config.toml
num_attention_heads = 4
hidden_act = "swiglu"
norm = "rmsnorm"
tie_word_embeddings = false
init = "uniform"
weight_decay = 0.15
lr_head = 0.0102
decay_fraction = 0.893
max_steps = 5716
Each number is 50 + 12 x the weight over its row's rms, rounded and kept within 0 to 99. Layers, rows and columns count from 0. The size before them is the row's rms in percent of the matrix's.

# layer 6 attention query, 256x256, rms 0.0598, rows 0-25, columns 128-191
072:61 35 47 40 53 48 63 48 75 64 43 71 57 24 54 29 78 54 53 59 36 49 66 48 45 58 58 52 43 61 62 58 65 57 63 60 52 53 62 75 54 28 53 28 58 61 61 38 76 31 42 41 49 68 37 62 27 34 57 58 59 59 46 65
070:49 40 34 54 40 54 37 56 45 44 60 66 38 57 32 48 65 56 74 36 34 51 48 57 65 69 45 37 72 33 45 52 46 47 62 46 45 38 53 45 43 48 56 34 44 45 54 49 40 56 41 61 68 49 48 69 44 51 68 42 59 58 44 37
073:55 34 33 52 34 51 41 70 39 39 64 42 32 43 49 64 78 23 47 45 44 44 59 51 54 80 33 58 44 44 41 39 37 71 53 48 70 42 44 25 49 49 78 51 48 46 46 41 23 63 51 47 52 38 37 48 41 52 54 42 52 53 47 54
073:59 61 52 64 49 44 35 43 43 62 57 51 57 67 38 60 64 64 50 46 46 36 32 59 48 61 58 42 63 55 40 44 32 33 47 57 37 60 43 38 35 29 32 51 39 43 71 59 42 35 47 39 47 47 54 52 48 38 52 47 48 51 37 64
077:54 67 73 59 71 67 68 51 60 59 60 51 70 31 69 55 33 53 57 51 45 39 46 46 47 58 33 48 62 61 45 55 71 45 46 58 45 50 37 80 57 51 38 75 75 50 40 40 75 50 29 41 33 51 50 36 38 46 49 62 43 56 51 54
071:38 49 35 28 60 52 50 49 22 71 50 54 43 47 34 48 46 61 67 17 56 45 43 63 45 59 65 54 35 36 43 36 50 37 50 55 61 54 53 42 50 49 74 43 41 46 70 42 45 51 43 62 40 59 55 62 53 28 54 64 52 42 60 61
081:29 58 36 36 63 73 40 43 24 72 14 47 47 42 37 49 52 45 62 34 73 22 39 43 33 57 65 49 30 52 37 58 46 38 39 64 46 56 43 38 33 68 51 39 23 31 53 49 37 44 59 63 73 52 62 60 46 55 62 64 54 40 70 68
080:49 65 58 48 40 39 75 52 47 57 55 49 46 42 47 41 41 44 33 53 61 52 50 74 47 65 78 26 53 42 49 40 47 58 57 22 69 57 32 22 69 34 55 52 25 42 56 44 42 32 55 62 58 43 54 41 40 45 48 52 34 41 52 42
080:64 15 43 57 65 67 73 46 52 53 43 44 75 22 35 39 20 58 73 54 52 42 49 68 27 36 42 37 71 67 52 53 56 42 54 43 32 59 42 57 55 45 30 53 61 48 49 34 52 57 43 56 46 34 39 33 39 58 43 60 58 56 67 60
087:76 41 53 47 52 42 40 48 36 58 73 57 61 40 54 33 45 44 58 54 58 68 38 62 40 53 62 38 32 40 68 43 47 56 40 52 40 36 49 39 61 22 39 51 30 50 77 31 64 51 57 62 62 52 63 63 59 66 51 50 64 68 70 36
086:63 71 61 43 61 46 30 46 28 48 59 59 23 58 35 56 67 37 43 65 57 40 60 66 71 45 66 68 36 56 38 41 43 54 50 39 46 54 55 48 63 50 70 27 14 37 58 46 22 39 73 49 54 57 68 63 60 49 70 39 43 55 49 33
084:51 52 63 45 55 61 57 50 29 54 52 39 37 53 40 50 29 45 60 48 62 53 38 60 53 57 56 39 38 69 35 48 46 51 54 48 46 57 44 41 78 46 53 68 30 52 61 16 32 70 52 40 55 30 50 40 46 53 63 50 56 30 67 28
081:71 69 55 37 30 43 40 66 46 55 61 59 31 70 52 58 50 35 29 64 64 56 46 61 31 53 46 63 67 56 54 75 52 68 52 72 37 76 49 56 46 51 27 30 43 63 60 51 52 30 53 67 76 73 61 54 66 68 55 41 66 60 46 47
092:40 54 24 26 51 47 31 42 32 64 36 52 58 48 37 42 47 34 31 57 54 55 47 58 68 53 47 70 39 34 53 61 28 42 70 64 67 63 74 33 48 54 43 32 48 52 45 58 57 57 41 37 66 42 62 63 63 44 69 36 77 32 65 46
092:53 45 32 43 71 47 48 48 21 46 49 38 33 55 78 52 47 57 67 40 41 55 69 56 53 39 61 60 41 39 35 41 37 49 37 29 64 35 40 40 44 40 74 63 29 35 57 32 50 48 53 55 46 52 50 64 71 47 51 55 41 47 40 46
100:40 50 54 53 34 35 36 37 81 44 53 68 50 45 45 37 50 42 42 48 50 43 57 56 57 64 41 55 68 54 54 64 51 59 76 65 40 70 55 56 61 36 48 52 52 77 46 72 69 59 59 44 39 35 41 30 46 59 58 44 64 41 45 53
086:53 37 48 45 38 54 67 56 64 47 52 41 36 61 58 49 30 56 37 50 69 71 58 62 39 61 44 59 32 66 49 55 54 63 34 45 44 68 54 44 45 48 35 60 67 68 37 31 43 34 31 42 43 71 41 19 50 55 40 56 43 71 39 32
086:63 52 56 45 44 49 70 62 32 47 28 46 65 38 57 51 48 50 60 74 24 56 46 72 48 60 47 46 50 41 50 29 37 40 51 38 62 21 30 27 51 39 43 69 51 47 40 17 47 42 61 49 48 54 47 54 53 48 38 48 40 33 51 49
100:59 38 42 48 34 66 67 33 44 44 53 30 43 60 49 34 40 34 44 33 65 30 28 59 47 45 45 34 28 41 36 46 39 43 37 41 55 53 59 62 47 44 39 41 33 48 32 31 39 67 58 54 69 52 64 31 53 46 48 77 73 39 56 18
096:43 42 40 44 67 57 61 47 63 46 54 25 50 54 39 23 44 48 76 35 28 49 55 22 71 41 49 51 70 65 33 49 41 46 46 63 69 47 36 63 55 44 77 56 36 56 69 51 40 33 40 43 45 33 36 42 38 42 62 71 35 57 47 72
097:62 45 53 61 55 62 47 50 64 48 45 40 46 53 51 48 56 35 30 50 46 57 41 47 39 40 42 59 66 13 41 56 48 60 52 31 56 39 73 60 55 31 44 50 65 43 47 58 44 16 47 58 51 40 50 52 49 51 49 48 54 53 42 54
092:54 56 33 34 69 51 54 36 54 52 40 52 56 45 33 48 70 74 85 18 57 32 35 33 47 38 46 61 42 47 71 42 49 56 54 52 48 52 56 50 48 39 61 65 67 55 68 40 36 50 41 42 41 48 61 25 47 71 74 56 33 64 65 56
087:46 52 45 36 38 55 41 58 36 62 47 45 42 33 68 40 50 34 24 44 55 38 47 32 60 67 60 40 20 48 55 46 34 40 30 64 59 56 45 57 47 69 37 41 48 59 43 47 33 41 45 62 56 58 46 70 47 59 40 43 61 61 44 60
094:71 50 38 65 64 40 54 55 65 44 54 49 56 40 50 56 41 66 53 16 32 49 52 52 38 45 56 51 57 52 47 39 66 45 28 30 44 64 35 77 53 41 60 69 51 55 77 49 49 56 28 55 61 50 51 58 55 51 55 61 52 57 64 50
091:28 39 34 40 55 55 42 61 56 47 40 47 42 60 49 42 39 41 49 45 64 30 65 51 48 57 46 26 69 62 54 72 29 67 56 45 62 52 55 43 36 55 42 50 36 33 49 56 39 56 73 47 72 40 43 56 55 44 50 62 63 28 70 33
096:70 65 65 64 55 66 32 76 49 76 66 51 52 40 33 36 51 41 32 66 43 67 41 63 30 72 58 50 46 50 55 63 69 66 60 32 37 65 64 51 59 43 46 36 38 43 24 70 46 52 43 44 37 52 35 46 37 37 46 48 48 51 57 13
# layer 6 attention key, 256x256, rms 0.0588, rows 0-24, columns 128-191
078:48 58 52 50 18 53 54 46 59 60 59 42 58 36 68 55 65 43 28 46 63 44 62 44 54 58 43 47 60 60 63 36 42 43 73 38 52 48 70 39 65 69 36 64 33 40 51 38 52 29 38 42 62 54 51 45 59 53 35 59 39 61 42 37
065:61 80 55 50 46 46 58 34 61 36 46 44 49 51 53 47 70 67 52 64 34 46 41 53 78 40 39 52 57 45 38 61 34 70 62 71 47 49 46 89 44 46 65 46 47 43 35 48 50 51 50 46 43 50 60 42 75 50 44 42 39 55 46 50
076:68 63 56 50 37 58 43 54 49 59 33 55 70 44 33 55 50 71 58 62 59 66 33 42 60 52 72 39 53 58 28 64 57 59 70 64 25 47 51 80 60 55 38 53 37 50 41 58 53 41 34 43 35 58 55 56 70 47 42 37 39 39 53 40
081:62 59 37 49 60 58 63 36 33 48 48 45 68 45 44 44 56 60 62 55 67 56 55 30 43 70 32 59 60 29 31 50 50 29 55 23 55 69 54 48 28 52 68 29 53 42 43 62 49 58 67 44 57 66 55 65 48 45 49 46 78 50 45 65
084:49 53 42 43 52 42 66 44 47 45 86 64 55 52 56 52 39 48 47 46 60 10 41 53 44 51 34 63 36 57 82 59 50 86 45 46 48 61 70 24 58 44 65 57 56 52 52 67 28 49 45 45 71 47 57 53 51 33 54 60 58 69 34 31
081:53 65 51 63 48 56 46 51 35 46 70 53 49 52 31 56 67 50 48 65 39 55 73 24 47 30 32 39 54 41 41 48 25 33 36 35 43 44 51 19 43 42 52 56 56 50 37 49 45 48 62 47 25 30 66 55 61 39 61 46 69 43 46 72
083:65 70 38 49 46 42 37 26 47 38 38 45 59 55 32 46 51 43 55 49 51 22 57 60 41 52 34 55 60 35 45 44 25 34 41 49 68 46 43 68 30 55 56 50 43 56 73 51 44 50 67 46 37 64 55 50 38 45 51 58 73 42 53 56
089:60 45 70 41 31 56 55 44 45 70 49 78 44 56 32 47 39 55 61 53 62 62 33 72 64 56 52 43 73 45 41 53 24 28 72 46 33 47 60 39 43 49 54 51 56 64 47 59 66 45 56 42 34 50 48 41 55 41 66 39 78 58 43 58
068:69 35 63 69 69 58 30 53 58 62 58 35 53 63 51 53 46 54 42 48 59 46 62 51 64 42 44 45 37 41 49 45 50 46 42 54 54 24 42 57 59 41 32 47 51 21 55 43 32 31 74 54 64 39 59 59 48 29 51 61 51 22 47 55
096:48 66 58 52 55 50 38 63 37 42 39 57 55 71 70 55 56 49 41 60 39 28 53 71 34 59 63 56 73 44 48 38 33 60 49 64 50 34 51 78 42 36 60 56 62 62 40 63 66 69 48 47 62 63 57 45 76 30 52 27 61 41 39 39
069:49 38 56 40 43 67 67 50 48 55 58 47 76 50 33 58 57 35 48 43 54 63 41 51 55 34 55 36 65 55 63 47 49 81 39 52 66 48 58 65 54 37 44 67 57 67 57 75 51 55 43 54 36 57 37 39 74 68 43 36 53 37 58 41
100:48 63 29 60 46 45 52 36 58 38 34 52 65 57 37 52 64 61 41 54 59 67 44 54 51 39 58 61 67 39 36 70 32 48 39 24 51 55 42 64 57 65 54 51 46 50 58 54 62 71 54 58 57 50 59 77 61 32 41 62 49 30 46 40
109:50 28 45 80 50 49 45 40 61 58 55 34 47 39 46 40 51 63 58 44 39 49 44 47 55 65 55 62 61 60 43 46 57 77 38 57 55 53 59 59 37 20 58 68 60 47 61 45 41 14 53 65 45 66 50 43 44 50 40 59 46 65 47 26
104:57 68 57 48 56 49 51 47 48 35 45 35 33 30 55 44 58 34 60 62 41 58 34 32 55 58 61 41 43 51 57 46 60 56 57 41 16 47 32 37 51 65 58 57 45 29 61 35 30 38 44 30 50 35 53 45 12 48 38 61 32 65 57 70
088:38 56 29 45 58 56 39 60 45 32 41 48 53 50 50 48 33 45 52 53 53 70 53 43 56 24 58 71 49 59 52 39 45 40 66 52 69 48 63 52 49 57 51 42 30 45 56 66 65 63 34 36 60 43 42 42 58 56 55 46 62 53 53 54
094:40 38 48 52 67 39 55 46 62 61 51 52 39 53 29 60 51 41 67 67 31 61 54 37 51 46 57 44 42 49 49 56 75 56 55 75 46 35 56 55 49 46 33 58 57 35 58 38 38 35 51 46 70 52 59 50 36 32 54 56 33 38 55 43
088:65 40 59 52 68 67 35 59 58 39 45 46 67 37 57 71 46 54 63 67 36 59 53 60 51 49 41 37 43 43 70 52 63 53 45 52 29 50 55 51 53 62 40 55 61 60 42 42 43 50 22 54 20 44 67 49 45 46 70 41 37 29 49 51
103:20 56 63 64 42 46 37 44 37 42 45 54 38 70 55 59 50 60 52 36 60 63 51 51 70 46 32 58 46 44 48 52 42 44 67 50 77 58 40 64 58 64 65 31 31 44 46 45 65 64 32 40 34 40 45 70 53 59 45 43 57 37 34 42
100:61 57 42 48 40 53 56 54 42 49 32 36 61 49 31 58 51 60 62 28 58 40 34 39 55 22 55 60 37 62 52 59 39 53 44 49 77 37 53 63 29 69 43 47 38 48 55 64 55 59 56 48 34 59 76 49 52 66 56 77 44 42 48 31
085:46 43 58 45 53 48 66 46 42 71 43 69 49 65 34 30 50 42 43 43 35 53 41 51 39 50 44 45 44 63 50 18 49 48 46 57 63 31 62 69 50 48 29 40 70 53 62 50 49 51 50 64 51 24 56 62 41 67 46 54 30 35 46 50
098:56 40 58 56 39 77 85 44 54 41 49 49 55 63 47 28 39 49 68 57 32 51 63 43 62 59 47 53 41 58 55 50 59 47 62 26 42 59 27 42 56 61 56 42 51 58 50 57 33 52 45 47 33 40 36 39 41 51 53 44 22 76 72 55
086:54 36 64 50 65 26 66 63 58 42 62 60 51 59 46 47 76 60 51 40 44 45 56 50 61 40 53 22 75 50 36 52 59 43 37 26 31 50 32 29 61 47 81 56 42 51 66 39 62 58 40 51 63 31 47 43 32 77 57 63 61 62 36 44
086:66 47 47 45 65 44 55 69 49 61 33 35 70 67 41 44 60 46 38 41 47 43 45 62 49 54 27 64 61 34 58 65 71 30 49 59 31 24 44 30 48 34 37 50 50 48 48 38 24 64 52 47 50 50 60 58 44 47 52 53 39 29 58 39
092:32 39 34 46 35 39 28 67 41 50 41 48 66 44 52 43 43 54 54 39 33 46 32 53 27 53 53 52 57 59 59 51 63 61 72 50 58 33 72 55 47 50 43 28 77 48 67 41 56 36 34 52 43 45 51 45 70 25 49 58 57 55 43 15
091:60 69 52 37 62 42 63 54 63 59 32 57 45 45 45 36 56 63 45 54 30 55 47 53 52 24 41 45 58 48 42 61 72 41 38 53 58 55 65 43 25 54 59 50 47 52 57 42 49 44 72 27 44 55 69 50 50 74 45 49 55 60 52 60